Each number is 128 + 32 x the weight over its row's rms, rounded and kept within 0 to 255. Layers, rows and columns count from 0. The size above them is the row's rms in percent of the matrix's.

# layer 5 MLP gate, 2048x768, rms 0.0304, rows 1639-1684, columns 432-479
size [102  99  99 102  95  99 109  98  98 100 118 102 100 100 102  94  95  98  98 106 104 101  96 103 104 108 111 101 101 102  99  99  87  98 103  94  99 105 105 100  99 100 105  96  98 105]
[[101 179 138 123 143 118 136 118 189 141 153  73 109 156  61 166  87 135 145 183  90  94 146  87 126 130 117 182 129 162  89  87 155 124 127 124  99 127 127 157 123 134 129 148 139 102 178 104]
 [142 134  74 138 126 121 109 146 149  62 119 113 156 116  63 173 186 126  80 129  87 114 144 133 135 127 151 107 157 114 106 114 119 149 163  61 128 138  76 150 153 127 120 122  85  78 123 133]
 [123 151 106 138 188 194 109 143 142 169 153 197  65 178 185 160 130  84 107 106 127 130  50 128 145 103 178  78 117 182 121 120 145 153  83  94 107 105 133 140 145 178  71 191 104  67 115 125]
 [ 93 174 129 118 118 134 124 106  83 146 152  57 119  70 158 144 157 109  75 110 120 164 150  65  64 128 173 159 150 132 111 174 153 112 112 146 141 125  72 101 164 115 112 113  58 114 124 142]
 [129 161 191  91 107 105 132 126  91 155 111 150 139 104  75 124 113 130 116 149  98 121  78 118 100 171 149 101 103  73 143  97 167 140  99  90  98 200  94 174 169  97  88 137  90 153 112 150]
 [ 28 103 103 174 164 128 134  82  85 155 163 104 118 137 124 137 138 148  84 134 106 104 147 113 113 152 110  80 129 182  97 143 178 163 123 120 189  70 164  95 117 141 126 118 105 148 167 143]
 [ 87 122 122  87 125 159 153 111 131 142 133 120 107 117 156 112 110 129 135 110  90 111 117  82 161 134 131 103 131  86  85 124  56 134 128 135  73 130 127 180 200 113 125 137 167 176  97  81]
 [ 86 129 208 142 216 136 178  95 117  18  96 180 140 114 129 158 119  85 143 187 129 151  47 152 127 205 117 164  85 112 159  95 130 128 157 120 168  85  67 131  69  71 102  71 181 141 111 140]
 [123 136 138  69 137 137 169 190  77 106 171 190 159 104 144 148 191 165 161 106  57  97  70  88 146 144 105 107 140 169 111 103  97 152 113  93 184  83 128 105 131 108 131 115 149 116 109  84]
 [118 147 151 114 154 188 188 143  83 170 105 151 112 138 146 141 147 131 117  96 181 131  90  79  69 152 183 183 175 104 144 132 109 128 107 151 152 102 111 151 124 108  78 146 146  90  88  89]
 [141 106 181 120  55 120 164 131 102 116 124 151  27  68  95 169 159 162 111  89 109 104 158 120 143 120 132 130 121  53  60 133 139 162  90 149 107 118  35 126  93 124 118 107  85 162 139  81]
 [188 185  83  62 122 122 154 179  86 106  85 121 137 104 141 134 150  83 113 127 141 189 140  72  64 123 142 148 183 137 132 134 158 131 171 183 186 121 142 113 129 135 104 121 155 135 149 137]
 [163 176  80 118 156 104 109  85  89 176 103 100  72 131 119 146 124 133 106 103  90 166 156 127 101 121 157 179 109 179 155  90 169 130 142 147  74 140 140 135 128 159 109 132  97 237 155 126]
 [106 162  40 169 120  73 119 155  89 167 164 107 117 127 101 171  94 138  86  92 163 147 157  67 113 162 123 113 164 147 134 161 149 152 226 145 129 111 117 164  90 127  95 134 124 144 110  78]
 [ 86 125 129  92  97 109  74 126 150 113 168 163 149 139  85  66 119 101 123 140 150 147 142  53  97 103  91 141 163 115 121 146 193 125 182 146  98 118 108  84 151 117 115 134  96 129 139 160]
 [125  68 118 119 161 115 170  96 135  83 128 123  89  88  75 154 190 152  97 103 128  93  86 125 159 138 101 128 150 191 166 192 155 131 107 103 177 173 173 104 120 137  95 221 127 151 120 156]
 [130 106  69 119 119  98 103 116 105 128 101 161 174 133  88 118  92 129 112  82 150 124 101 115 133 111  94 122  82  66 109 165  79 133 125 184 139  76 132  90 143 109 176 114 134 171 120  92]
 [144  92  78 141 121 139  51 162  98 154 159  80 129 141  92  78  92 123  94  37 103 143 116 109 136 167 110 137 122 120  70 147 115 153 118 115 144 118 142 156  70 141 166 140 128  56  77 100]
 [ 94 170 152 118 126 145 119  90 118 116 140 178 112 166 115 113  98 151 115 111 106 150 145  71 140 133 121 111 129 145 143 135 119 136 147 138 119 112 121 109 115 155  99 142  96 118  97 100]
 [144 164 115 104 119 113 152 150 126  78 104  77 143 134 140  98 156 127 112 179 132 128 123 121 102  93 213 159 184 190 141 150 158 115 152 165 202 157 134  75 162 131 123 146  78  54 156 142]
 [205 106  76 137  73 139  82 130 116 168 138 141 150 124 129 145 125  90 162 139 151 155 173  87  83 153 170 132 106 125 170 114 158 177 120 129  87 134  90 138 206 108 155 118 102  88  73  87]
 [ 91 126 111 107  99 111 175 143 167 112 178 142 166  96 142 154 103 126  87 168 135 117 115 162  98 135 118 137 140 107 149 155  97 116  58  89 124  38 100  72 146 151 155  55  93 168  89 141]
 [111  66 137 104 108 162 139 124  86 148 153 125  95  99 148 108  88 137 141 132 105 171 149 139 201 126 121 176 117 177 113 179 168 132 177 129  98 171 135 102 160 147  86 133 109 157 126 142]
 [ 94 118 117  91 124 141  99 156 115 169 142 142 120 128 134 146 170 110  97 120 117  95  96 143 169 105 158 171 131 132 160  97 161 133 157 171  89 114 132 148 180 173  78 155  84 123 117 129]
 [164 124 117 116 121  93 123 156 185 141 134 125  92 121 123 159 140 171 135 120  98  77 136 139 116 119 131 178 145 151 119 106  91 159 136 162 101  91  94 131 144 118 122 200  92 157  87 120]
 [180 178  61 111 165 151 131 143  78 128  98  93 113 117 175 107 147  97 130  45 116 138 137 122  77 143 172 164  77 119 114 141 126 172 174 112  85 165 120 103  93 118 123 200 147 134 171 113]
 [133 171  99 103 156 177 130 151  91 104 102 120 143 144 111 173 163 157  79  90 136 101 168 119  74 126 175 125 133 120  93  99 144 140 173 153 133 200  92 135 157 143 156 131  51 109  95  76]
 [140 149 151 158 157 159 156 128 156  95 122 142  97 106 118  92  59 155 113 105 137  97 128 109 115 186 141 141  84 149 174 120 133  82 149 174 124 156 110 110 122  63 123 123 102 170 168  96]
 [ 95 186 132 165 123 108 119 105 146 161 151 117 124 180 103 116 172 139 149 174 165 174 145  83 109 145 146 100  62 160 157  84 126 105 125 138 140 162 170 136 151 164 182 135 120 156 116  97]
 [197 149 140 152 150 135  50 125 109 118 203  82 116 116 130 194 141 112 145 127 125 179 173 129 117 118 122 134 148 112 145 116 142 166 180 210 127 113 112  68  92 105 177 190 144 120 153  90]
 [155 142 131 151 139 179 105 115 118 140 165 153  90 156 113 143 100 154 120 114 147  80 154 156 141 135 127 154 114 102 164  88 129 148 155 121 157 146  81  82 111 107 140 138 148 141 135 128]
 [193 147 166 124 111 143  79 106 161 113 126  47 106  85 160 138  97 163 134 159  83  73  74 111  78 143 152 156 117 143 114  87 111 171 113 135 101  87 122 181  83 115  99 111  77 111 129 100]
 [ 87 152 105 114 143  64  83 179 127 105 141 156  99 141 136  93 107 135 102 200 171 120 192 113 104 158  68 100 125 124 131 147 153 104 119 111 107  90 116 104 118 151 158 167 161 122 100 144]
 [ 19 139 205 123 140 136  89 152 139  97 141 203 159 159 110 157 114 165 108  79 113 152 124  75 147 175 150 145 166  70 124 131 129  99 153 159  79 141 106 129 142 125 121 136 110  95 127  70]
 [132 183 125 136 178 189 169 202 129 175 117 125  61 124 117 108 127 169 124 153  83 160 148 112 127 181 151 115 142  97 136  89  97 134 117 134 152 164 167 114 129  89 107 140 147 122  73 118]
 [139 132 113 107 126  87  90 126 137 173 130 158 142  63 132 132 125  59 152 131 147 158 155  98 106 144 181 117 192 148 154 144 125 131 151 167 120 170 119 133 154 130 105 206 101 141 107 128]
 [161 106  95  61 139  75 115 126 130 168  95 133 121 136  90 189 126 175 144  78 158 170 160 103 139 179 147 134  82 177 142  74 128 124 106 182 137 107 102 155 184 168 110 152 134 162  86 128]
 [127 149 137  48 115  96  78 129 109 115 130 136 159 149 140 101 154  83 145  95 170 171 142 120 133 123 144 140 105 154 142  85 154 194 118 136 150 109 107 185  93 121  95 128 106 149  95 103]
 [135 168 142 109  86 166 146  96  83 108 154 130 135 127  97 151 100 131 145 123 139 102 158 132  86 109 135 184 159  69 153 118 116 114 147 120 127 102 165 113 183 134 145 124  96 106 142 101]
 [ 98 163 135 166  90 141  94  90 113 139 103 105 137  92  92 142 176 130 135 192 132 116 139 112 127  97  91 131  67 128 149 131 199 111 144 152 182 162  84 141 139 161 125  96  92 137 171 168]
 [117 151 153 126  96 129 161 157 128 124 147 153 144 160 148 130  61  72 121 130 165 135 118  48 114 151 153 139 162 131 101 135 125  92 145 164 135 210 130 167 107 152 154 141 150 122 114  95]
 [163 139 148 163  88 137 101 152  95 140 190  56 133 120  93 105 151 210 106 143  62  95 142 176  95 151 158  87 156 148 189  90 197 164 175 156 104 160 190  97 156 142 120 125 103 122 109 107]
 [ 78 171 124 169 170  82 164 131 146 126 131 110 106 174 145 142 149 127 151 153 159  79  93 113 179 152 162 138 110  64 124 105  43 133 156 117 142 104 108 163  92 119 116 173 108  71 128 123]
 [102 175 157 124  88 169 184  83 135 106 145  95 163  97 118  85 128 134 128 101 140 137 129 127 121 145 168 175 125 160 176 143 145 113 147 125 104 104 180 152 123 115 146 104 156 130 125 111]
 [ 54 178 107 127 125  49  91 106 131 144 165 140 127 146 109 124 100 124 123 130 147 108 154 152 118 100 150 129 157 157 189  94 164 124 103  72 109  87 107  80 123 136 123  76  89 105 171 119]
 [152 141 124 113 132 147  85 126 106  94 103 171  97 123 170 132  77 165 163 123 124 100 166 103 161  99 135 169 146 152 136 145 106  94 146  99  87 120 135 121 139  80  93 164  99 145 158 104]]
# layer 5 MLP up, 2048x768, rms 0.0292, rows 1639-1684, columns 432-479
size [106  96  99 100  93  98 100  98 100 100 104 101  99 100 102  95  98 103  96 101 104  99  97 102 105 103 106  99 101 100  97  98  93  98 100  95  98 101 103 100  95 101 104  99  96 100]
[[138 120 125 113 129 113 112  73 155 101 177 179  77 131 148 144  88  84  76 169  70 179 222 108 156 137 180 131 128 177 154 115 118 194 147 152 178 197 140 127 140 140 121 127 133 121 113 146]
 [151 160 137  53 140 154 117 214 109 140 154 133 171 147 161 128 123  95 172 101 132  92 134 145 109 124 111 121 160 128 138  79 204 145 108 146 158 159  97 166  67 157 117  94 145 191 110 117]
 [142 157 147 117 137 101  73 124 119 119  80 133 158  90 155 169 195 131 109 103 122 102 109 109 132 142 137 116 111 179 146 147 116 143 173 131  70 130 121 134 184 151 195 116 146 164 142  82]
 [201 143 153 128 126 133  86 143 130  87 115 145 110 176 130 211  78 115 107 108 162 125 153 105 123 126 157 109 164 128  74 163  84 113 132  91 171 146  97 121 100 163 160 110 139 124 103 139]
 [110 117 124 116 145 149  78 142 175 125 165 133 143 161  65 155 122 107 142 127 154 116 175 150 163 150 104 150 152 173 118 115 137  53 156 132 110 125 169 131 125 123 166 139 151 140 119 115]
 [130 179 127 113  94 125  97 166  62 132  98 112  61  95 123  78  75 182 142 151  91 126 121  84 136 125 138 152 108 117  78 168 143  39 109 150 118  90 182 130 159 126 139 113 100 167 185 113]
 [119  85  78 128 100 130  90 134 158 128 127 191 154 142  93 129 133 159 126 120  84 134 101 120 112 147 197  83  78  97 115 103 143 123  90 129 138  60 180  94 130  77 105 156 130 179 121 119]
 [198 127 126 133 115 108 149 108 105  98 115  66 133  95 147 116 113 100 110 113 158 155 127 114 118  74 189 112 102 163  97 175 188 163 156 137 129  94  84 151 180 142 124 132 119 161 132 117]
 [133 136 133 137 158  99 109  85 116 115 115 178 116 142 101 110 100 201  83 128 116 129 146 105 171 135 161 132 127 139 136 137 150 137 150 127 138  49 157  81  93 138 127 121  93  83 163 146]
 [161 159 111 144 116 146 113  60 143 136 148 102  96  66  88 102  92 150 111  83 109  50  98 171  89 176 135 130  95  87 124  93  94 119 153 107 144 155 133 126 188 118 141 142 101 124 150 111]
 [112 112 161 108 154 148  88  95 141 112  91 133 186 122 123 113  74  93 166 121 141 159 153 128 215 113 122 129 143  87  82 114 105 126 152 111 141  99 105  99 101 131  89 167 132 111 132 147]
 [119 135 104 147 156  66 160 137 136 126 185 160  97 178 141  84 125 123 103 160  95 134  37 107  80 160 166  90 102 126  96 142 123 138 193 159 104 144 170 131 116 129  77 108  78 128 151 137]
 [123 128  68  92 141 192 120  82 121 145 156 157 149  81 160 125 133 121 151 137 113  95 130 168 153 175 164 148  82  78  38  95 166 141 146 134  84  84  92 120  79 155 139 116  54 123  95  73]
 [ 94 166 164 127 145  93 137 128 100 146 202 144 138 212 107 133 112  87 130 127 123 125  60 146 142 122 153  82 128 145  42 128 177 125 107 147 146 141 105 161 115 166 165  94 150 173  90 164]
 [109 123 150 143 115 116 125 185  47 129 123 140 136 182 107 114 115 111 146  89 120 152 123 129 140 107  86 134  52  80 219 117 161 123 131 148 100 159  71 193 135 144 115 164 177  86 130 175]
 [ 94  98 165  89 117 100 103 112 133 128 138 181 176 138 127 146 166 153 113 172 140 123  82 108 128 100 137 182  97  61 146  99 129 185 127 111 161 124 142 239 138  79 123  89 128  96 127 119]
 [139 162 130  99 152 128 140 141  92 114 121 202 149  97 129 137  94  95 139 113 139  98 172 110 113 133 150 139 130 123  99 144 111  78 180  79 163 134 149 159 108 135 147 123  88  57 152 151]
 [102 207 116 129 150 100 122 148  66 113  81 147 129 171 152 128 106 125  64 113 143 144 139 113 160 146 108 123  91  63 185 140 125 178 142 136 160 125 105 143 106 131 163 129 142 149 121  65]
 [ 73 114  92 112 160 134 158 108 105 159 101  91 152 103 173 160  87 108  94 152 118 142 141 107 164  43 130 120 127 136  99  90 135 157 141  93 104 107 108 177 124 115  60 117  84 146 144  86]
 [145 152  78 193 162 167 152 123 124  90  94 177 122 125 155 158 133 141 139 152 129 103 152  71 114  62 156 109  92 153 130 132 146 151 144 149  86  86 164 101 117 146 116  78 138 142 117 161]
 [141 177 102 144 161 126  89  95 111 141  59 125  99  95 112  79 143 157 138 147 135 157  96 200 120 121 131 120  94 123 134  65 103 105  72 104 168 104 135 119 131 107 133 192 111 125 124 135]
 [122 147 128 129  90 180 127 145 166 167 102  91  77 111 183  90 130 138 165 151  84 146 111 125 149  98 121 182 148 103 144 116 170  89 141 100 102 137 145 113  69 132 139  69 142 216 139 179]
 [137 139 119 135  97 114 146 137 119 148  86 107 140  75 112 145 136 103 129 101 113 126 182  97 129  98 128 116 155 133 118  66 137  82  74 130 126 129 117 140 125  92 149 121 115  97 122 110]
 [154 102  74 101 137 147 139  96 157  57  98  61 106 134 155  62 118 140  76 119 155 100 116  98  99 118  94 154  62 124 146  89 120 118  86 113 110  61 133 127 193 140 120 167 104  96 143  94]
 [178 164 143  97 168 128  84 123 137  93 183 155  98 141 155  80 117 159  97  88 153  74 106 113  97 153 139 121 150 131 132  95 194 111 141 185 124  82 114 131 136 148 104 152 119 127 135 102]
 [114  55 156 139 124  76 133 154 176  64 125 202 102 131 131 152 157 104 110 138 133 117 126  89 119  65  97 101 145 143 141 119  91  94 110 137 201 167 117 168 191 125 148 140  86 116 100  53]
 [120 151  99 141 141 118 105 161 163  87 156 137 102  84  94 162 153 163 111 132 139 101 143 117 119 131 148 119 163 163 136 136 203 137 161 119 129 110 202 210 185 137 107 133 125 136 116 107]
 [ 68 151  54 157 142 129  54 101  91  66 154 124 171  76  96  78  76 126 199  84 100 126 116 174 185  91 156 126 165 142 142 104 111 113 121 173 119 149 129 152 128 173 142 132 182 183 139  93]
 [138 172 171  89 120 161 142 173 131 145 146 125 124  71 107 153 106  70 118 107 174 165  82  94 114 147 117  98 141 106 135 124 100 151 118 113  83 115 117 111 145  79 191 117 122 136 172 126]
 [100 107 125 131 142  88 141 104 163 105 135  87 183 184 199 109 129 153 108 123 148 135 130 140  73 145 118  89  69 112 145 121  50 137  87  83 168  80  82 108 120 107 152  83 109 123 149 132]
 [133 106 151  42 178 110  99 137  63  64 106 168 137 147 111  95 128 101 156 134  83  87 159 128 165 159 105 126 112 118 148 131 141  86 118  69 123 110 117 168  97 104 121 164 140 147 172  81]
 [182 101  90 124 133 146 138 186 155 128 140 168 117 154  85 143 195 128  99  84 152 154 138 129 120 127 150 135 145 119 153 183 150 136 124 145 167 219 126 133 147  71 115 122 167 117 126 120]
 [183 159 128 177 172 108 121 187 158 104  96 175 116  73 125 136 154 155 136 160 138 149 137  85 137 116 110 179 193 117 141 126 131 126 184 157 199 111 115  76 181 163 129 179  74 168 102 127]
 [172 176  87  97  92 180 130 108  84  79  73  94  94  97 152 140 114  99 121 141 136  90 111 138  92 157 120 114 155 136 109 118 116 160  58 165 198 130  95 122 144 126 159 146 119 101 147  76]
 [121 149 129 104 173 129  59 141 163 137 158  78 114  84  46 138 108 112  99 174 108 129 135 139 128 145 119 154 112 107 189  90 102 170  95 157  95  69  93 129 128 147 119 176 161  92 121 125]
 [162  88 167  72 126 113  93 163 156 100 139  99 178 129  98  86 151 167 104 140 110 115 123  99 154 151 148  65 164  93 122 130  66 123 100 138 129  88 127  75 101 155 135 178 162 151 107 126]
 [101  65 101 106 110  89 151 163 187 152 153 130 134 151 116  95 116 144 117 126 131 123 136 133 116 127 130 113 173 180 126 118 151 137 123 178 135 192 166 146 183 146  62 178 192 167 146 149]
 [155 136 121 128 157 109 113 124 121 133  91 122 116 112 159 137 107 175 128 155  89  99 194 123 153 105 174 123 125 145 134  55 176 120 181 120 115 136 152  78 110 136  94 157 125 134 152 112]
 [154 148  68  96 162 141  69  80  82 146 136 143 127 185 167  92 106 162 133 128 167 128 117  69 123  77 184 160 109 161 130 140 130 109 116 117 117  60 141 175 135 105 145 172 132 117 145  94]
 [112  98 109 141 160 182  85 211 132 161 125 114  99 137  99 133 173 114 166 146 132  91 173 151  71 111 133 130 191 131 142  86 110 129  85  99  99 110 110 152  61 148 108 127 139 118  69  50]
 [138 145 106 103 104 166 107 167 100 148  93 151 136 125 110 189 121 127 126 116  97 138 208 140 107 123 162 132  58  88 136 124 119 124 110 187 162 135 121  61 177 122  37  77  90 174 138 116]
 [130  92 133  84 174 171 145 133 145 141 160 137 125 147 137 137 184 100  68 158 101 114  98 154  81 152 114  80 104 119 126 143 184  96 125  88 137 154 140 132 136 126 130 107 125 103  77 158]
 [147 144 145 136 148 173 179 180 117 125 124 130 142 134  57 140 156 102 112 180  74 198 150 116 141 144 159 187 134 107 169 104 159 176 106 138 124 133 144 157 112 101  80  62 121 175  95 134]
 [ 93 120 124 170 130 163 109 161 137  97 123 104 164 155  82 137  79 155 131 169 124 154 163 121  84 182 106  92 170  97 106 115 152 133 173 132 132  84 134 154 155 158 162 138 128 124 120 124]
 [ 99  98 115 147  71  91 127 109 176 156 198 144 132 140 149  97 157  91 103 120 119  98 118 138 157 153 131 133 123 143 111 151 106 145 123 107 127  85 130 116  86 122 195 116 145  77 132 154]
 [136  98 139 121  89  54  93  95  85 106 158 135 142 148 120 110 135 117  63 130 114  79 116 146 145 107 114 143 137  68 188 190  81 144  88 104 110 185  68  86  60  56 111  86 135 141 163 182]]
# layer 5 MLP down (transposed), 2048x768, rms 0.0246, rows 1639-1684, columns 432-479
size [104  99 100 101  97 100 100  97 100 100 103 101  99 102 101  96 101 104  98 102 106 102  96 104 104  95 107 101 102 100  99  97  95 100  99  97  97 101 104 100  96 103 102  99  98 102]
[[137 155 147 120 109 169 121 139 171 147 180 109  86  78  95 104 127 197 110 182 143  96  98 150 170 167 116 157 107 154 204 111 103 184 108 142 162 128 135 157 142 161 118 116 136 133 125 182]
 [142 147 121 183 140 124 141 128 137 127  89 129 133 168 144  91 101 195 182  99  77 145 148 109 115  97 152 119 120 132 111  92 168 159 159 153 118  99 136 141  96 120 139 140 112 178 141 120]
 [168 120 130 122  86 131 174 162 100  30 100 181 154 144 111 129 198 145 152  83 142 113  89 122 102 114 128 192 198 139  85 127  97 118 135 162 171 176  99 138 137 162 139  95 177 120 138  79]
 [127 123 103 138 134 134 135 111  72 128  75  76 146 115 119 108  61 116 118 197 137 118 103 130 125 128 102 128  99 154 142 156 162 148 175 176 102 202 148 125 147 185 150 133 126 119 145 106]
 [132  98 165 118 143 118  93 101 165  95 182 164 139 136 135 110 136  74 114 153 133 147 113 139  78 122 133 149 108 123 150 105 184  84 102 118 146 181 110 155 133 140 128  69  85 148  82 150]
 [122 156 119 155 101 148 135 140 188 119 129 146 157 159 151 116 167 133 169 105 123 122 121 148 111 131 144 122 184 152 153 110 115 126 114 100 102 146 137  79  70 184 156 130 172 147 137 117]
 [125 124 136  87 126 169 176 107 148  85  74 127 144  95 145 109  94 138 120 178  69 122 161  98 149 149 113 124 150 168 130  83 149 100 139 143 134 151 101  95  56 148 151 150 160 134 122 186]
 [120 108  99  96 130 132 123 152 159 190 148  80 142 150 157 102  91 163 155 135 126 108 195 146 163  81 123 155  91  60 120 188 156 162 120 180 111 121 128 142 191 120 131 118 124  76 168  29]
 [106 162 121 148 125 112 152  89 118 138 117 150 110  98 112 135 200 129 146 134 113 160 125 117 158 102 199 111 110 158 168  75 132  99  53 146 133  90 138 119  91 167  97 179 123 158 128 132]
 [145 204 160 118 192 137 165 171 141  94  76 128 115  83 120 190 174  65 137 168 198 161 159 144  72  86 105  87  95 177 105 133 115 125 203 152 142 145 129 117 173 141 143 127 143 113 142 140]
 [179 125  82 120 117 152 151 128 109 132 190 142 100 175 112 110 171 167 150 126 115 144 145 119 130  77 143 138  60 138 175 193 128 147  97  74 136 128  91 127 171 163 145 160 127 151 121  84]
 [123 129 158  92 143 153 115 144 150 144 134 233 138 118 124 116  95 161  90 168 183 108 116 132 102 136 134 137 142 180  85  84  88 103 120 192  89 111 147 161  78  66 133 107 132 115 127 143]
 [172 213 128 132  87 139 176 124 139  92 117 118 116  81 125 125 129  77  88 174 154 116 129  70  73 143 152 127 122 131  82 132  83 156 121 163 135 111 129 141  82 152 110 169 124 103 119 133]
 [137 163 132  67 119 132 112  98 154 130  92 144 162 124 165 150 169 125 120 161 163 117 140 196 114 120 106 139 110 134 156 112  93  95 168  96 114 156 160  98 138  93  96  87 122 191  92 121]
 [125 111 196 142  50  96  92 130  69 137 157 149 117 123 149 172 113 113 127 150  85 148 136 108 149 143 132  85 115 141 166  98 190 114 161 160 118 170 151 139 126 166  85 168 137  72 126 166]
 [104  42  92 134 152 154  73 135 154 143 137  73 133 134 127  86 156 112 199 163 136 185 121 165  91 117 109 171 117 146 105  99 114 131 121 117 137 161 147  89 102 127 114 111 113  90  93 121]
 [154 142 130 133 178  82 135 139 119 100  93 122 156 132 116 107  87 106 129  70 118 131 177 121 127 166 130  89 147 180 103 138 171  95 118 112 184 144 178 155 152 141 135 163 107 162 153 137]
 [104 112 121 109 169 129 127 146 123 184 164 114 127 196 131 151 108  51 116 103 103 122 125  66 178 140 129  83 137 148 125 163  92 149 179 162  65 103  86 147 123 119 119 150 127 158 166 124]
 [116 158 122 161 144 135 152 162 127 120 132 148 168 119 138 112  94 148 118 123 144 143 195  92 188 116 102 130 167 115  49 111 138 125  73 117 194  96 126  93 152 130  67  80 130 129 115 109]
 [ 98 140  92  98 154 132 129 143 155 119  93 105 130  93 119  80 171 169 141 115 155 128 129 147  92 139 155 137 123 102 126  86 216 154 185 151 130 130  94  92 129 117 160  57 117  66 133 143]
 [207 196 110 110 143 129 113 111 121 106  81 133 178 142  82  73 101 103 106  95  75 180 169 123  97  84 115  87  88 122  77 145  64 169 124 150 186 167  87 127 160 132 151 175 130  55 125 204]
 [186 144 101  92 144  97  62 135 126  68 132 131 118 126 159 132  79 180 161 114  77 102 126 155 154 129 109 135 156 135 139 131 159 124 127 146 177 141 182 102 156  92 127 135  69 158 145 139]
 [131 123 102 178 131 161 131 116  66 146 135 135 102 194 161 193 118 113 137 164 173 140 137 146 120 111 120 170 131 106 197 115 118 131 150 157 150 142 145 169 119 169 146 115 129 123 176 141]
 [115 145 135  98 137  67  78 108 168 142 152 105 101 140 166  81 128 134 151 130  50  73 145 114 136 134  53 140 130  92 114  74 124 116 143 119 129 153 137  85 164 132 115 124 169 104 123 141]
 [ 95 116 114 126 148 133  90 119 172 110 126 132 115 129 140 112 131 140 181 126 155 102 108 141  80 128 124 119 133 138 141 130 155 134 127 126 173 106 204 123 146 105 169 113  84 118 138  81]
 [ 88 124  87  54  79 122 152 175 107 141 152 162 122 109 142 107 144 124 106 147 167 115 173 156  87 166 150 115 106 156 163 145 136 158 176 145 127 187 101  83 129 147 138 162 210  68 172 114]
 [131  93 122 126 215 130  58 119 147 115  21 122 127  90 145  90 119 107 164 143 103 157  97  98  97 125  66 131 135 128 164 132  96 101 140 171 137 170 182 136 145 136  97  99  73 168 110 144]
 [159  85  78 132 139 103 136 139 188  67  81 111 178  59 153 102  89 121 162  89 129 187 126 138  97 159 113 178 168 131 141 201 104 136 109 183 169 127  87 163 142 109  80 190 163 184 134  90]
 [165 162 163  79 103 196  58 106 152 104 136  47 145 140 145 140  96 140 135 117 151 141 136 149 142 117 148  36 106 142 125 138 132 104 111  88 122 208 136 159 136  81  88 108 108 132 170 113]
 [151 162 138 134 110 162  87 158  86  85 182 134  74 171 142 164 163  64  81  71 153 151 167  84 148 114 115 133  88  81 111  93 115 143 148 117 195 103 206 194 103 164 108 136  79 151 155 100]
 [ 80 102 162 140 153 120 135 102 140 151 154 126 136 124 130 160  88  80 128 174 187 152 156  67 172 105 142 143 120 103 175 169 136 144 122  78 136 103 167 111 126  85  92 100 135 184  88 106]
 [116 135  88 151 137 132 192 152 123  91 124  74 170 121  86 136  68 160 149 160 181 135 154  99  99 158 143 173 142 137 134  59 130  82 144 125 116 124 105 122  99  87 147 136  72  66 121 157]
 [136 144  99 126 127 125 151 104 126 173 151 176 167 156 136 116  94 107 119  98 147 129  97  78 127  85  73 163 177 126 118  56 136  70 138 137 153  60 146 143 184 112  47 105 137 149 173 208]
 [161 166  91  76 115 108 166 132 123  96  69 150  83 108 150 183 112 114 158  83 182 148 107 104 118  42 156 162 141 167 109 113 123 153 127 152 132 133  90 186 147 135 134  85  72 137 131 149]
 [167 102 138 101 173 166 131 131 126 156 171 126  63  92  71 158 131 117 115 110 162 117 121 101 105 113 154 160  80 128 162 131 112 147 142 167 146  88  99 111  88 135 147 210 163 107 161  93]
 [125 133 113 176 123 104 170 142 165 158 107 111 130 118 102 171 150 105 154 131  67 133 101 172  95  71 134 100 118  79  56 142 138 146 151 134 107 146 144  53 149 126 137 113 148 153 169 117]
 [107 113 128  90 133  98 154 144 155 164 134 103  81 128 104  74 147 193  98 153  87 140 124 108 166 107 130 146 169 126 158 125 143 107 147 150 154 138 113 128 163  92 103 158 125  54 165 131]
 [130 120  77 133  58 151 109 165 130 138 181 122 128 132  98  47 111 115 142 141 178  85 152  86 123 155 135 130 147 120  36 114 126 165 122 113 100 101 154 140 142 122  95  81 117 199  96 126]
 [150  95 121 140 106 150 126 165 108 108 132 157 154 157 216  82 160 108 115 106 198 118 133 123 162 125 184 151 110 139 163 120 185 151 144 107 125 102 128 140 160 128 207 158 152 149 159 179]
 [132 151  88 166  58  77  96  70 199 151 127 194  43 146 168 131 160 115 128 142 135  93 100  62 129  64  91 101 162 119 116  91  87 126  86 118 197 186 144 111 101  93 121 130  68 175 134 163]
 [102 148 130  95  69 197 137 161 161  92 151  89 187 162  92  90 125 139  95  68 142 128 118 129 131 124 103 150  89  64  93 207 132  74 140 131 176 188  70 186 112 136 158 111  75 110 129 115]
 [118 178 136 167 178 171 135  98 140  94 120 118 202 133 126 129 111  83 125 128 128 115 153 154  90 112 133  99 143 186 200 132 142  92  67  23 164 105 178 125 146 148 146 121 138 135  74 113]
 [137  99  97 121 154 172 130 170 214  97 114 156 139 147 143 123  95 112 164 146 146 106 140 168 148 116 130  61 151 214 193 142 114 144 126 132 142 128 167  71  87 107  94 168 113 138 104 118]
 [184 152 119 131  90 146 150 155 165 150  72 113 136  98 113 219 149 142 142  46  93 153 175  87 144 122 136 143 125 114 123 120 109 112 137 140 170 174  89 156 103 151 139 131 146 117 147 136]
 [ 81 107 169 108 145 103 128 140 172 140 137 148 132 127 107  96 108 118  77 151 181 136 114 139  89 168  98 123 115 138 146 131 102 105 101 153 172 143 116  78 156 137 145 133 114 148 152 171]
 [133 134 160  95  58 126 134 106 103 118 106 137 123 124 129 136 110 192 112 148 147 113 143 127 131  79 157 127 152  88  48 124 115 153 158 102 154 116 100 167 108 122 137 160 137 125 108 187]]